python train.py --hidden_size=192 --num_key_value_heads=3 --head_dim=64 --intermediate_size=768 --hidden_act="tanh_gelu" --norm_place="pre" --bias="all" --final_lr_fraction=0.1
Each number is 128 + 24 x the weight over the matrix's rms, rounded and kept within 0 to 255. Layers, rows and columns count from 0.

# layer 5 MLP down (transposed), 768x192, rms 0.118, rows 402-454, columns 0-63
[[180 106  62 124 119 123 121 171  87 162 134 194 140 142 144 120 105 125 157 106 150 140 119 102  97 164 137 105 164 142 172 149 147 143 111 122 103 116 112 112 104  85 105 126 161 121 106 139 154 145  96 145 148 138 127 149  92 104 110 103 106 132 141 122]
 [103 156 116 130 126 131 118 118 170 152  99 101 167  95 125 152 138 113 112 103 111 102 128 158 131 157 144 124 152 101 102 154  98 123 168 124 162 122 136 120 126 124 137 124 143 122  85 112 143  97 125 127 116 101 106 132  99 125 104 141 147 144 118  93]
 [127  97 144 109 132 152  81 108  92 141 162 126 133 107 129 125 123 191  94 138  91 132 116  91 132 160 145 117 154  91 159 131 115 123 138 142 131 138 133 159 104 108 164 136 121 131 168 138 134 115 131 181 136 131 139  92 141 139  89 119 158 126 151 149]
 [ 94 140 133 150 109 143 133 123 174 126 127 121  90 117 141 153 124 133 147 135 141  78 156 143 119 125 151 148 176 114 127 125 142 178 111 124 140 175 127 121 168 130 159 143 152 128 145  97  98 139 114 140 133 161 147 157 108  87 154 147 161 109 153  99]
 [124 124 175 115 139  99 129 180 123 162 117 121 122 133  91 106 132 115 120 124 116 143 126 148 150 106 102 110 120 102  96 172 128 117 153 156 138 115 140 117 173 139 109 117 119 105 100 130 137 134 106 105 124  82 127 120 146 169 140 136  92 111 100 147]
 [ 68 135  81 140 111 109 139 133 134 126 159  84 118 131 159 152 149 157 120 150 124 143 142 157 130 130 164 136 119 117 135 110  87 128 110 124 153  89 155 134 124 115 175 122 114  81 140 141 145 114  91  77 134 106 151 155 174  99 150 121 107 113  88 143]
 [105  85 149 120 165 150 112 135 132 163  80 116 198 122 127 113 111  91 114 135  96 122 127 144 145 151 168 150 121 141 120 106 135 122 149 108 156 119  89 138 132 133 102  91 123 111 150  99 101  79 138 117 148 184 134 108 133  82 110  99 147 107  69 107]
 [ 95 124 126 133  78 162 148 131 115 107 143 125 139 121 135 161 151 163 112 147 143 129 122 140 132 130 167 132 154  88 111 102 141 131 118 138 102  65 125 113 132 127 133 124 105 133 121 152 121 109 111 114 112 142 130 100 154 115  90 133 136 111 129 141]
 [138 129 152 110 112 177 127 123 172 155 120 152 131  57 122 160 160 137  91 113 105  92 102 167 135 147 122 166  96 140 110 126 155  98 108  96 181 164 188 102 129 129 152 133 207 178  77 106 146 128 122 179  65 163  87  94 100 137 130 145 155 141 130 152]
 [ 89 162 145 148 133 153 119 119 125 156 148 138 141 154 124 166  69 119 185  84 181 105 137 128 128 141 174 127 126 152  98 102 178 141 172 112 115 128 108 139  97 142 102 137 122 122 112 179 141 139 122 117 125 150 184 140 124 130  96 113 129 135 149  76]
 [146 180 128 134  92 121 133 118  79 109 133  84 128 135 123 112 119 138 128 101 162 103 147 105 174 103 120 120 116 118 122 147 109 139  94 136 125 170 110 136 138 133  91  67 173 146 144  78 121  86 143 126 135 114 153 138 119 150  83 104 128 115 115 164]
 [137 112 121 116 130 108 113 113 129 160 120 111 117 155 105 122 105 104 138 130 128 115 135 126 135 127 113 115 115 155 142 139 138 143 117  97 215  83 119 124 197 129 139 161 129 176 147 141 151 116 161 143 117 131 123 143 121 102 114 125 145 140 157 107]
 [125 154 118  98 149 113 129 145 171 191 136 112 127 100 141  95 154 107 154 172 101 131 129 177 158 135 120  80 116 168  96  93 153 137 111 135 108  91 151 111 146  86 134 141 104 117 104 158 111 131 135 131 107 140 158 103 103 139 130 116 144 163 116  97]
 [124 162 105 133 147 115 152 151 123 144 140 156 126 136 123 108  94 132 124 150 140 141 152 108 110 132 107 100 131 114 108 138 143 124 147 173 144 169 100 136 130 119 112 126  90 158 147 113 129 139  91 122 121 119  92 140 140 117 137  96  74 111 131 147]
 [ 87 110 143 127 122  84 123 146 158 125 142 104 136 131 100 111 148 130 124 137 143  88 100 122 114 112 131 106 125 137 111  99 116 112 153 139 127 121 172 162 115 120 145 111 131  85 109 102 145 136 123 103 121 125 114 118 143 119 156 122 154 130 166 125]
 [122 144  78 109 158  94 129 131 115 104 122 110 150 129 150 161 116 121 127 136 148  74 176 122 123 130 132 107 114 169  95 146 160 151 130 107 104 135  95 117 123 150  87 126 127 143 146 118 159 143 120 163 104 145 138 113 171 130 148 105 171 141 128 110]
 [117 140 150 124  97 162 113 130 111 170 141 101 141 132 131 121 141 108 153 118  85 132  89 150 163 133 162 104 127 150 135  76 115 165 161 111 163  94 105 121 147 117  84 117 100 109 132 135 155 130 108 141 102 111 120 156 158 110  98  91 107  93 147  99]
 [145 137 107 132 133 144 136 132 117 129  98  77  91 123 114 106 159 102  91 126 148 146 140  90 123 167 134 148 130 145 154 112 164 158 103 150 104 124 104 120 140 110 142 155 123 119 134 109 146 135 135 129 104 122  81 166  98 110 118 112 116  99 101 125]
 [102 132 149 107 120 147 129  84 125 149 140  92 141 151 125 116 143 113 134 164 148  85 142  91 156 109 192 139 116 116 155 145 114 108 200 129  91 133 126  86 108 113 113 142 109 116  74 132 155 131 131  93 116 129  95  89 179 130 124 133 122 144 132 121]
 [129 128 130 143 142 124 112 112 142 124 129 112 139 124 114 156 120 144 132 139 127 149 113  98 143 142 104 129  97 119 178 166 106 116 133 155 139 192 121 128  97 145 126 125 125 129  84 135 129 145  75 132 121 131 147 116 123 113 104  90 150 171 135 139]
 [111 101 140  94 129 116 133 129 136 137 103 126 105 112 100 117  87 155 127 113 102 118 125 173 139 102  90 107 157 130 112 157  98 134 140 155 131 127 121 139 116 113 138 124 103 140 163 159 149 139 161 128  82 112 143 151 118 127 103 132 131 134 104 160]
 [125 163  95 140 127 158 140  92 139  63  96 109 122 152 149  99 107 133 143 100 142  93 144 147 130 156 136 136 141 116 108 111 124 131 113 135 101 151  95 160 144 146 154 153 108 149 139 100 135 118 102 144 113 114 149 131  79  94 126 117 141 127 139 108]
 [159 151 125 112 133 146 139 102 150 166 119  97 140 103 127 122 132 154 161 141 168 132 168 117 138 103 115 103 142 151 135  82 130  84 137 146 152 140 137 104 139 128 131  87 116 104 167 135 108  66 173 148 161 116  89 177 152  83 149 102  90 130 159 154]
 [114 174 155 153 138 143  96 123 141  99 110 120 147 129 152 164 119 166 131 113 139 148 122 149 115 132 141  98 109 144 149 139 124 169 116 105 146 129 144  93 143 128 118  95  66  87 140  92 136 148 162 111 100  99 191  89 122 158 135 168 117 122 130 119]
 [111 160 123 103 113 130 152 109 127 103 146 163 102 131  95 147 119 135  97 114 106 129 141 140 129  76 158 135  85 127 185  99 103 151 150 108 166 162 148 100  74 137 113 126 103  95 166 126 105 104 156 144 134 113 124 107 106 113 154 136  96 148 156  81]
 [ 93 115 110 105 106  94 111 122 101  71 125 160 109  99 138 164 141 100 141 123 145 108 124  92 170  96 110 109 113  87 135  83 127 106 122 135 126 113  94 109 127 153 119 171  98 109 167 121 115 120 140 158 123 109 145 155 135 164 140 122 158  90  83 101]
 [144 138 101 130 144 128 116 133 174 164 116 140 112 122 104 144  75 131 102 120 172 136 157 133 124 127 114 143 112 130  98 112 110 101 140 123 141 137  86 122 106 154 166  85 121 154 137 136 134 116 120 123 124 114 106 146 147 101 154 125 107 134 129  75]
 [138 137 158 108 106  95 131 145 169 168  89 105 131 143 123 103 119 128 161 146 131 144 132 158 109 116 124 174 110 146 117 149 137  85  73 138  90 115  72 127  83  99  74 110 103 137 146 167 141 140 118 158 147 104 107 120 167  80 114 109 164 132 179 190]
 [129 197 156 133  90 160  86 132  96  97 108 146 148  89 121 133 137 120  99 147 160  98 169 124 144  98 104 159 155 127 163 139 136 118 142 129  99  91 133 147 110 156 109 120 185 153 148  95 116 133 121 178 109 134 172 107 140 129 122 141 106 167 108 104]
 [108 134 144 139 122 137 138 139 120 131 123 114 155 118 160 131 138 120 168  67  86  86 156 148 118 110 121 151 129 109  79 125 112 112 136 104 149 168 111 135 118  93  92 109 140 109 122 129 123 115 152 152 160 170 104 128 131  93 128 141 113 162  78 129]
 [157 137 131 124 142 115 137 145 127 143 140 157 110 146 128 150 146 151 142  94 136 122 108 108  83 123 120 110 106 175 104 135 157  88 146 145 101  89 130 116 132  97 118 117 110 123 151 151 120 122 135 140 136 130 162 119 134 148 108 123 150 133 180 163]
 [131 161 132 124 123 158 158 141 105 113 133 119  82 136 138 146 149 128 141 113 111 116 135 110  92  98 126 186 155 145 125 120 116 115 146 133 122 100 109 140 107 141 123 150 147 146 109 117 153 113 137  94 163 148 156 132 145 144 125 121 131  91 115 109]
 [ 93 116  75 132 139 104 161 130 114 154  77  98 116 132 137 121  85 151 146 110  92 151  91 119  91 152 101 123 113 163 144 124 129 129 136 127 140  63 119 115 103 143 146 112 110 141 129 173 129 114 142 126 121 122 103 106 149 149  91  84 133 149 139  92]
 [143 127 154 125  95 131 119 157 142 146 100 140 130 107 148  75 120 115 142 100 121 127 111 147 100 140 101  96 120 111 151 119 137 147 130 151 149 155 113 157 130 138 136 137 142 142 123 117 138  66 154 146 118 107 173  89 116 111 159 153 156 154 125  91]
 [107 121 124 139 145 109 111 136 124 131 164 129 110 104  87 122 160 162 156 145 125  86 122 127 131 139 112 132 109 126 145 122 155 177 116 119 128 180 142 113 153  86 130 119 162 151  79 143 115 115  99 121 162 112 160 113 147 130 134 121 122 100  84 154]
 [137 123 159 162 123 125 127  96 111 123 129 142 132 105 103 118 148 125 151 128 117 111 113 135 122 123 132 115 155 131 120  95 121 149 116 125 114 117 135 132 143 120 145 116 123 108 117  97 126 138 152 130 110 119 141 131 110 154 148 148 105 129 113 152]
 [118 138  95 168 120 101 108 123 124 148 109  92 114 139 134 127 128 110 118 147 148 165 125 124 156 107 154 128 133 120 108 103 109 125 140 116 125 104 135 131 113 131 135 164  91  79 124 174 121 124 109 127 111 149 129 111 107 112 154 128 138 104 168 122]
 [174  98 132 106 143 116 112 132 122 129 152 158  98 115 140 141 143  92 129 112 130 106 136 154 162  92 121 135 106 178 140 130 103 156 165 163  96 143 147 128 143 115 119 133 175 115  99 130 100 161 105 105 157 145 146 137 134 142 142 116 154 122  80 164]
 [115 138 117  88 104 116 180 157 129 124 148 132 149 130 109 130 101 147 115 136  72 159 160  72 110 146 137 138 112  92 111  79 125 170 120 154 137 106  95 153 127 113 149 126 107 147 134 145 113 148 150 126 160 152  83 110 119  99 125 121 124 134 158 119]
 [145 137 119 132 105 135 143  81  96  70 108 136 153 127 112 136 114 139 128 105 158 132 145 133 107 105 144 158 130 133 128 161 140 160 156 142  90 142 184 170 135 146 136 118 140 140 158 153  82  81 146 128 125 139 136 149 112  98 130 121  66  91  79 112]
 [115 161 106 136 108 142 164 156 150 158  80  74 134 118 122 105 133 114 149  91  91 141  74 128 149  83  89 109 115  98 151 153 132 109 123 162  93 176 149  88 131 162 152 221  59 159 151 144 141 155  70 151 117 158 136 130 124 138 114 113 102 174 165 117]
 [138 153 154 136 150 145 131 119 157 117 138 140 133 128 140 125  95 118 105 145 149 144 127 123 132 128 178 156 125 109 145 132 147 124 109 189 126 142 130 109 137 120 134 172 161 169 132 128 148 132  81 116 121  96  98  95 130 102  73 132 161 120 141 136]
 [153  90 125 106  94 129 119 132 110 155 140 121 146 132 138 138  89 122 112 143 128 101 105 104  86 122 106 131 109 154 128 123 113 163 147 104 154 102 155 130 109 120 127 141  98  97 112 115 124  86 126 137 135 149 152  90 124  60 121 122  68  95 141 123]
 [108 124 120 163 168 135 145 104 193 133 143 125 173 105 148 150 144 184 135 110 121 148  87 102 111 122 148 131 116 145 144  95 161 158 167 130 121 144 118 117 139 118  79 121 126 126 137 168 134 125 169  98 131 134 132  93 156 145 154 136 174  55 143 146]
 [112 138 142  88 120 144 156  88 113 110 144 138 102 166 127 133  93 130 101 156 111 145 131 150 165 131 139 116 163 133 165 144 119 146 157 134 147 133 173 120 153 116 175 161 148 136 167 162  79 137 122  79 137 149 123 128 118 152 144 136 133 134 118 107]
 [134  99  88 162 115 121 118 113 134 147 141  99 155 105 112 148 134 109 107  96 123 108 125 113  86 140  92 116 139 129 123 122 108 144 127 147 116 136 115 132 116 114 145 144 117 142 116 135 116 140 136 139 105  92 124 118  92 132 110 138 133 168 121 111]
 [107 121 109 174  88  99  99  83  81 129 132 123 121 113 117 172 100 106 149 115 114 132 119 157 171  96 105 138  96 102 132 117 141 111 153 114 171 154 104 148 152 132  91 113 193 127 107  98  74 175 131 111 108 149  94 161 131 126 124 170 125 161 117  76]
 [143 146 140 119 139 135  92  58 141 108 120 141 119 124 163 117 100 111 143 133 113 148 125 157 107 119 137 118 139 107  94 118 127 116 177 168 113 105 104 121 103 136  85 139 132  84 115 114 134  77 114 133  85 142 113 138  93 149 129 131 115 130 149  79]
 [167 157 135 146 119 164 120  76 149 115  93 114 130  99 108 117 114 131 102 127 193 140 137 135 130 114 112 145 139 133 127 102 126 181 128 124 131 173 161 156 149 130 154 125 157 109 147 151 115 116 107 119 131 157 142 133 135 122 145 114 140 192  72 115]
 [131 108 170 164 127 162 144 115 108  96 110 101 114 117 109 146 141 143 119 147 103 137  99 153 172  87 153 102  98 142 145 132 105 147 118 176 126 141 140 150 150 167 150 144 115 125 105 109 137 159 107 146 103 156 106 145 147  85 132 138 111 117 146 126]
 [144 148 126 153 161 105 145 126 135 126  98  84 111 132  82 112 114  89 167 142 142 150  97  97 105 110 134  98  96 122 147  98 169 108 133 160 136 101 126 158 129 155  96 153 138 144 142 112 108 152 126 113  91 149 152 149 135 165 140 146 142 113 115  96]
 [ 97 125 111 146 141 162 117 144 114 107 117 166 151 177 165 167  97 128 120 115 142 107 148 101 100 138 137 128 139 127 159 171 128 131 125  91  78 146  73 117 131 140  93 110 168 138 117 104 104 125 115 124 157  94 114  72 138 124 102 130 115 113 139 156]
 [133 159 150 114 169 100 133 140  85 121 130 112 143 136 118 124 113 162 130 123 105 122 111 119  93 108 150 120 127 128 110 134 115  98 109 140 117 124 126 142 103 169 124  98 163 144  94 128 161  81 134 130 137 146  99 171 132 144 130 100 106 140 147  87]]
# layer 5 MLP up, 768x192, rms 0.122, rows 403-454, columns 0-63
[[142 142 149  85 115 125 115 130 128 130 133 139 142 141 115 167 125  82 126  97 141 113 128 154 173 132 147 120 154 110 129 188 133 133 120 166 117 124  96 163  92 177 117 120 132 124 100 119  62 147 120 108 146 136 126 135 132 125 142 147 111 127 149 159]
 [111 165 112 147 125 118 134 153 116 134 146 104 110 130 146 144 114 150 110 112 154 126 140 111 164 120  89 118 139 119 153 160 151 163 110  93 165 125  99 124 179 116 118 152 141 145 129 109 108 123 110 131 111 135  92 143  88 103 122 120 114  97  93 101]
 [143 137 160  81 127  58 148 103  83 142 127 129 140  97 131 128 106 140 134 145 146 157 100 125 107 160 172 170 130 124 105 129 136 118 108 100 133 113 148  99  98  90  96 133 124 108 134 108 102 115 137 167 163 147 105 160 137 172 130 170 173 134 129 127]
 [121 143 159 167 106  83 113 120 138 145 126 132 147 117  92 116 115 144 147 120 124 106 107 161 182  82  86 136 180 137 142 101 142 134 136 144 112 119 118 109 112 137 113 152 131 116 107 156 140 158 135 124 128 110 136 139 145 152 163 133 151 137 179 143]
 [126 123 153 117 195 106 132 144 124 127 170 131 108 161  97 149 120 150 161 144  92 110 164 144 131  96 108 160 129 137 142 130 168 140 111 168  84  90 171 121 161 116 127 107 120 135  70 162 122 124 137 104  95 110 141 130 120 124 123  97 107 122 140 128]
 [116 129 117 159 153 122 141  89 149 120 109 146 140 127 129 127 144 124 138 104 166 108 159 122 121 153 127  77 120 105  98 134  93 174 137 150 111 171 134  99 153 126  77  88 157 138 121 122 113  89 115 143 168 162 145  83 128 145 140 120 129 112 105 118]
 [136 158 109 132 153 152 111 117 147  91 159 121 123 131 141 125 119 108  83 126 126 141 162 135 139 141 114 134 109 136 132 139 117 104 128 104 165 164 102 132 131 160 104 114 130 107 142  99 154 145 164 144 128 135 168 152  97 141 143 122 124 161 123 148]
 [155 162 169 100 156 101 154 127 129 165 124 134 119 154 116 117 133  91 114 127 119 137 141 138 173 136 109 160 138  97 135 141  89 126 126 151 129 132 140 143  93 100  69 134 128 154 108 102 166 124 101 134 141 137 119 179 126 125 105 114 127 128 142  96]
 [160 147 108 123 136 140 125 128 124 100 109 137  78 114 142 124 103 120 118 130 183 138 172 147  93 137  94 159 133 152 135 123 120 114 109 150 115 126 182 135 115 105 106 138  91 147 170 145  69 117 107 137 106 123 155 135  98 130 167  90 189 158 134 129]
 [127  41 142 131 135 172 144 116 123 105 117 121 128 147 105 130 106  94 128 157 116 114 103 126 139 124 133 150 115 118 121 133 133 144 110 144 166 141 164 109 118 122 153 101 144  95 106 130 155 105 130 109 140 174 117 149 128 165 142 159 122 143 111  98]
 [147 129 126 155  98 142 145 119 159  86 129 137 179 103 148 120 104 125 106 126 126 145 108 148  85 143 130 153 138 129 109 122 130 129 122 109 100 147 147 160 132 153  93  69 123 117 101 151 117 127 126  90 128 137 142  85  97 125 142 132 111 112  96 125]
 [132 153 157 157  96 113 155 129 133  78 106 162  93 139 117 162  64 149 132 123 122 165 161  86 154 118 120 132 148 116 132 172 138 120  91  72 146 166 132  89 121 124 124 120 108 112 138 162 122 160 147 120 108  89 148  69 140 121 117 173 139 128  98 152]
 [130 125 154 150 160 161 163 139 148 160 152 167 115 174 103 146 110  75 130 110 153 119 116  99 138 149 133 131  81 127 113 139 149 107 127 126 130 123 113 167 151 148 122 139 136 131 124 134 125 151 118 106 115 174  89 154 153  93 113 143 128 128 189 158]
 [ 85  80  77 122 135 103 167  93 129 147 138 134 126 125 108 124 144 152 122 134 139 126 164 137 129 130 114 109 189  92 116 113 149 119 105 130 142 119 131 124 126 132 137 147 168 144  95 111 152 132 118 142 153 134  98 120 155 115 104 109 121 136 106 185]
 [139 127 134 108 123  81 181  77 117 100 130 159 125 135 151 139 101 151 139 146 116 135 156 132 135 141 141  99  99 140 121 116 137 146 150 147 107 150 127 133 135 110  82 118 126 142 127 114 100 126 104 155 126 145 120 131 138 111 109 174 152 113 169 138]
 [170 159 168 171 158 117 149 152 144 136 137 172  99 113 139 165 104 115 128 111 148 113 165 107 112 139 134 127 107 118  92 169 141 127  89  90 102 145 167 127 100 182 124 107 110 172 128 154 134 135 145 125 141 165 116  87  75 127 146 136 131 143  91 135]
 [148 127  91 122 152 136 101 155 148 135 120 129 146 128 148  98 144 134 146 151 147 113 109 122 142 157 150 136 130  96  94 170  93 112 121 124 119 112 139 106 136 107 118 130 104 117 124  78 158 147 172  95 169 121 109  78 171 144 107 114 137 141 134  98]
 [135 110 113 113  68 145 117 124 133 137 120 107 128 123 119 123 136  65  94 102 104 101 193 100 161 126  91 128 136 152 147 109 131 133 101  60 155 133 151  91 173 125 137  98 160  98 121 118  88  97 139  75 150 134  89 116 183 133 149 147 130  78 128  86]
 [126 158 127 138 105 116  80 174 129 122 125 151 126 178 146 125 144 109 122  95  72 131 146 105 150 167  96 131 145 131 150 171 144 138  97 140 124 133  72 114 138  93 132 131 113 114 107 119 105 134 136 120 145  95 103 120 146 145 180 157 111  73 135 139]
 [158 168 182 133  86 128 101 107 113 124 105 166  81 140 157 114 106 123 190 109 130 116 112 149 134 138 129 113 104 146 131 125 129 142 130  88 134 159 145 135 163 107 159 137 161 106 125 137 137 131 151  78 119 146 116  73 127 135 134 109 136 132 162 152]
 [109  95 104 142 127 130 128 174 103 178 105  91 154 136 101  90 117 137 117 142 115 103 148 156 156 155 118 160 120 179 121 131 167  87 111 123 149 139 103 149  98  93 130 166 108 155 104 118 111 102  99 152  94 128 136 139 127 141 111 134 166 131 134 107]
 [156 110 138 139  98 137 130 135 151 134 134 162 102 104 118 155 145 116 127 144 142  63 113 102 164 105 104 141 120 104 141 112 107 163 134 147 144 142 131 121  86 128 106 141 132 105 103 106 138 153  96 144 129  96 164 137 108  97 191 124 165 152  85 158]
 [124  92 103  91 144 101 148 146 140 116 134 158 121 117  97 133 109 105 160 132 160 114 120 118 159 140 189 135 119 118 143 159 137  84 129 159 128 115 147 141 126 113 120 121 128 177 144 140 109 119  95 153 103 146 130 135  61 117 130 142 169 131 140 141]
 [153 132 148 117 116 112  98 113  92 134 198 148 119 104 151  87 138 100 168 137 108 111 126 106 127 106 117 126 160  89  93 134 136 110 126 170 124 132 109 140 151 141 144 119 172 125 148 106  84 124 141 133 148 125 126 114 110 147 141 128 137 154 125 104]
 [133 134 128 127  90 153 147  92 145 156 144 128 128 161 117 127 133 139 132 144 107 121 134 150  88 126 161 134 163 148 128  97 102 136 118 194 134 128 193 153  94 144 146 123 121 116 114 149 134 149 115  86 136 152  93 161 112 143  97 132 148 134 143 161]
 [103  83 124 127 149 135 148 123  76 115 171 133 160 139 101 154 157 131 127 129 109 118 116 138 146 131 111 135 114 142 154 118 163 154 106 121 121 127 109 132 134 119 178 157 105 165 148 151 127  81  80 171 150 176 116 124 109 131 174 142 131 124  96 122]
 [125 114 147 130 128 147 140 106 142 143 148 115 118 138 113 143 124 135 151 171 101 158 109 148 152 124 141 123 104 132 115 163 139  96 121 114 124 168 154 157 126 114 140 108 148 128 121 126 140 148 167 118 110 117 138 121 126 148 114 133 110 140 129  85]
 [119 114 127 130 167 150 165 104  98  98  99 144 135 152 116 129 149 115 157 134 128 127 153 171 119 115 117 132 150 155 135 150 179 106 125 122 140 158 133 146 153 133  87 139 137 121 101 130  75 138 130 145 127 149 105 153 102 118 115 138 126 113 141 140]
 [146 132 148 155 135 158 126 105 118 134 141  82 123 141 122 169 131 119  87 143 103 161 146 140 164 151 122 164 165 114 167 141 134 145 190 123 106 142 147 109 137 152 115 141 118 151 123 110  98  98 107 124 122 148 167 120 118 137  67 126 129 130 129 140]
 [141 100 101 131 135 153 128 119 124 132 107 143 117 112 107 150 156 145 134 105 179 127 137 145 128 127 142 106 134 150  90 141  87 128 130 160 123 129 141 108  98 114  72  90 143 153 107 110 140  99 156 117 124 139 183 156 124 121 105 119 155 131 155 123]
 [128 107 105 107 134 108 135 126  78 102 139 137 146 110 103 107  99 121 131 142 136 165 162  82 148 137  92  90 102 163 128 143 174 144 150 111 102 139 134 130 151 149 140 118 100 101 129 131 114 147 117 121  96 139 134 126 131 130 102 134 159 141  93 122]
 [136  88 137 146 131 130 106 128  97  99 117 119 149 117 158 179 131 125 128 120 131 146  92 138 105 106 107 109 143 118 138  98 135 119 121 137 118 156 130 158 100 132 133 130  92 141  94 137 138 132 151  96 124  84 114 129 125 122  98  81  92 103 150 103]
 [ 93 114 132 196  99 110 137 152 105 127 116 119 137 103 139 148 133 122  95 162 118 117 156 123 162 105 135 142 115 141 119 130 115 153 188 154 140 122  93 142 154 118 158 126  89 175  87 106 105 126 119 139 122 150 145 138 122 148  78 106 120 150 174 134]
 [139 142 151 147 112 119 120 153 138 132 148  95 120  93  79 113  98 114 173 136 142 140 119 120 118 144 153 128 151 139 108 109 150 142 147 114  97 141  90 129 146 148 118 130 144 156 124 152 122 117 142 135 147 153 100 139 105 126 116 129 129 119 114 171]
 [140 132 137 109 151 133 110 121 133 147 106  97 114 114 145 115 103 135 138 112 126 136 134 128 137 162 110 125 129 121 120 185 139 104 103 127 103 133 141 122 146 120 136 138 136  97 160 144 121 104  83 126 129 144 109 129 160  96 127 158 133 111 110  75]
 [ 97 130  96 151 131 120  88 166 143 124 124 106 162 109 122  84 182 144 123 168 110 128 126 142 129 112 161 126 133 117 138 129 138 133 123 110 139 100 139 142 137 118  97 127  96 118 100 138 139 123 142 146 119  98 149 129 154 155 102  99 105 148 108 132]
 [ 66 121 101 143 160 104 158 149 105 140 171 115 133 136 138 118 133 174  98 138  92 159 107 105 147 131 153  91 157 131 152 105 165  90 124  98 122 131 103 158 129 166 173  98  93 131 102 116  86 122 114 130 137 135 145 143 149 152 169 154  78 120 135 133]
 [138 133 112 169 144 141 119 100 122 125  95 135 125 168 151 108  70 118 147  80 187 148 107 149 161 118 139 141 180 112 116 137 108 107 144 131 107  94 122  95 132 121 121  91 148 124 120 130  82 134 103 153 120 168 117 171 141 103 123 115 108 129 128 151]
 [127 146 137 132 135 132 127 105 137 149 169 122 166 119 120 123 174  89 105 140 140 126 127 142 150 120 125 138 177 101 191 143 118 182 112 124 136 163 111 109 159 139 147 117 112 143 107  69 104 104 138 125 109 133 123 171  91 106 108  91 135 172 154 103]
 [153 146 137 118 130 124 101 140 129 112 128 159 113  86 129 149  88 144 121 145 131 102 128 117 148 115 145 174 167 128  67 140  82 123  84 112 157 129 126 154 167 134 141 116 126 147 156 159 126 127 131 141  84 111 144 122 120 141 115 126 104 139  83 123]
 [ 91 115 133 129 105 103 102 120 126 117 118 155  85 146 148 117 132 120 127 155 159 167 166 148 145 112 102 136  95 104 127 146 108 128 125 132 138 153 132 130 155 171 154 147 152 154 126 129 149 162  77 120 104 109  86 131 100 119 103 101 108 160 126 120]
 [124 112  85 112 126  96 161 158 144 114 159  99  88 134 117 146 137 125 127 123 182 129 154 113 135 112 107 132 144 131 135  54 123 178 144  79  85 161 130 108 144 115 132 133 117 150 122 113 116 124 100  99 136 152 153 127  97 153 148  97 145 118 146 170]
 [156 138 155 113  98 106 118 136 144 151 106 110 121  93  89 136 131 127 115 160  95 143 138 164 144  80 128 159 143 137 161 145 138 143 107 124 184 163  96 162 170 117 135 135 170 127 154 134  96  94 106  88 103 138 151 109 154 143 103 122 144 136 108 161]
 [160 121  96 126 157 123 100 160 110 126  83 163 134  99 117 127 136 117 147 150 110 121 126 135 114 104 169 138 117 109 103 115 130  95 104 158 112  88 107 163 167 124  91 138 163  99 125 163  66 127 104 102 131 157 180 108 116 118 148 116 124 121 146 171]
 [119 161 134 107  87 118 176 116  83 123 158 182  94 101 127 154 121 123 121  94 115 128 106 154 180 161 125 109 128 147 137 121 110 117 111 115 159 132 105  98 142 138 115 144 152 142 102 126 142 124 119 104 124 171  99 107 163 120 166 178 113 147 113 151]
 [ 79 134  93 143 108 182  96 160  85 159 110 104 109 154 122 116 116 135  90  92 111 129 117  92 118 147 143 143 100  95 110 144 124 131 173 135 122 139 120 162 129  73 124 104 127 112 108 113 157 167 122 192 148 105 119 159 143 119 152 145 105 154 136 134]
 [120 115  93  97 106 170 114 141 114 141 105 117 151 104 139 113 131 119  98 126 143 145 130 156 115  95 167  82 117 135 120 154 127 120 123 111  97 143 127 155 121 138 137 101 106  90  88  97  96 124 125 121 153 111 111 151 143 141 149 161 126 136  91  94]
 [122 114 153 179 139 127  94  99 134  83 169 138 142 113 166  74 168 135 152 148 134 152 115 118 111 163 159 114 112 161 148 189 121 160 121 136 112 106 176 126 143 137 147 136  97 147 152 143 136 101 154 139 127 122 106 137 106 146 115  77 174 184 163 160]
 [148 127 173 110 124 152 153 168 119 127 117 142 126 164 101  94 152 121 131 170 105  83  85 170  99 131  98 160 174 127  98 153 106  98 110 129 162 129  93 100  94 109 144 118 106 128 164 111 139 111 156 155 133 124 180 109 148 116  90 136 130 132 100 129]
 [145 166 115 106 146 112  97 156  94 132 148 137 123 121 107 179 127 118 134  91 131 131  97 124 157 116  52 120 138 119 146 115 123 122  80 154 100 151 133 127  71  96 144 123 130 119 126  99 193 137 123  93 124 150 111 128 119 114 159 140 100  97 168 112]
 [124 142 126 156 122 109 105 134 144 122 154  84 151 139 115  91 104 161 161 111 137 130  85 152 123 107 131 127 129 103 148 116 165 145  77  84 168 132 191 118 117 160 161  91 101 116 144 140 103 142 131  99 114 153 135 131 142 118 142 145 147 160 155 184]
 [132 127 117 119 104 132 139 106 128 145 116 153 118 101 124  93 100 135 144 112 123 135 149 123 143 106 145 143 114 102 134 166 117 134 132 137 144 128 103 110 108 114 102 131 124 120  78 129 112 109 147  94 125 150 138 133  99 144 156 145 106 115 154 149]]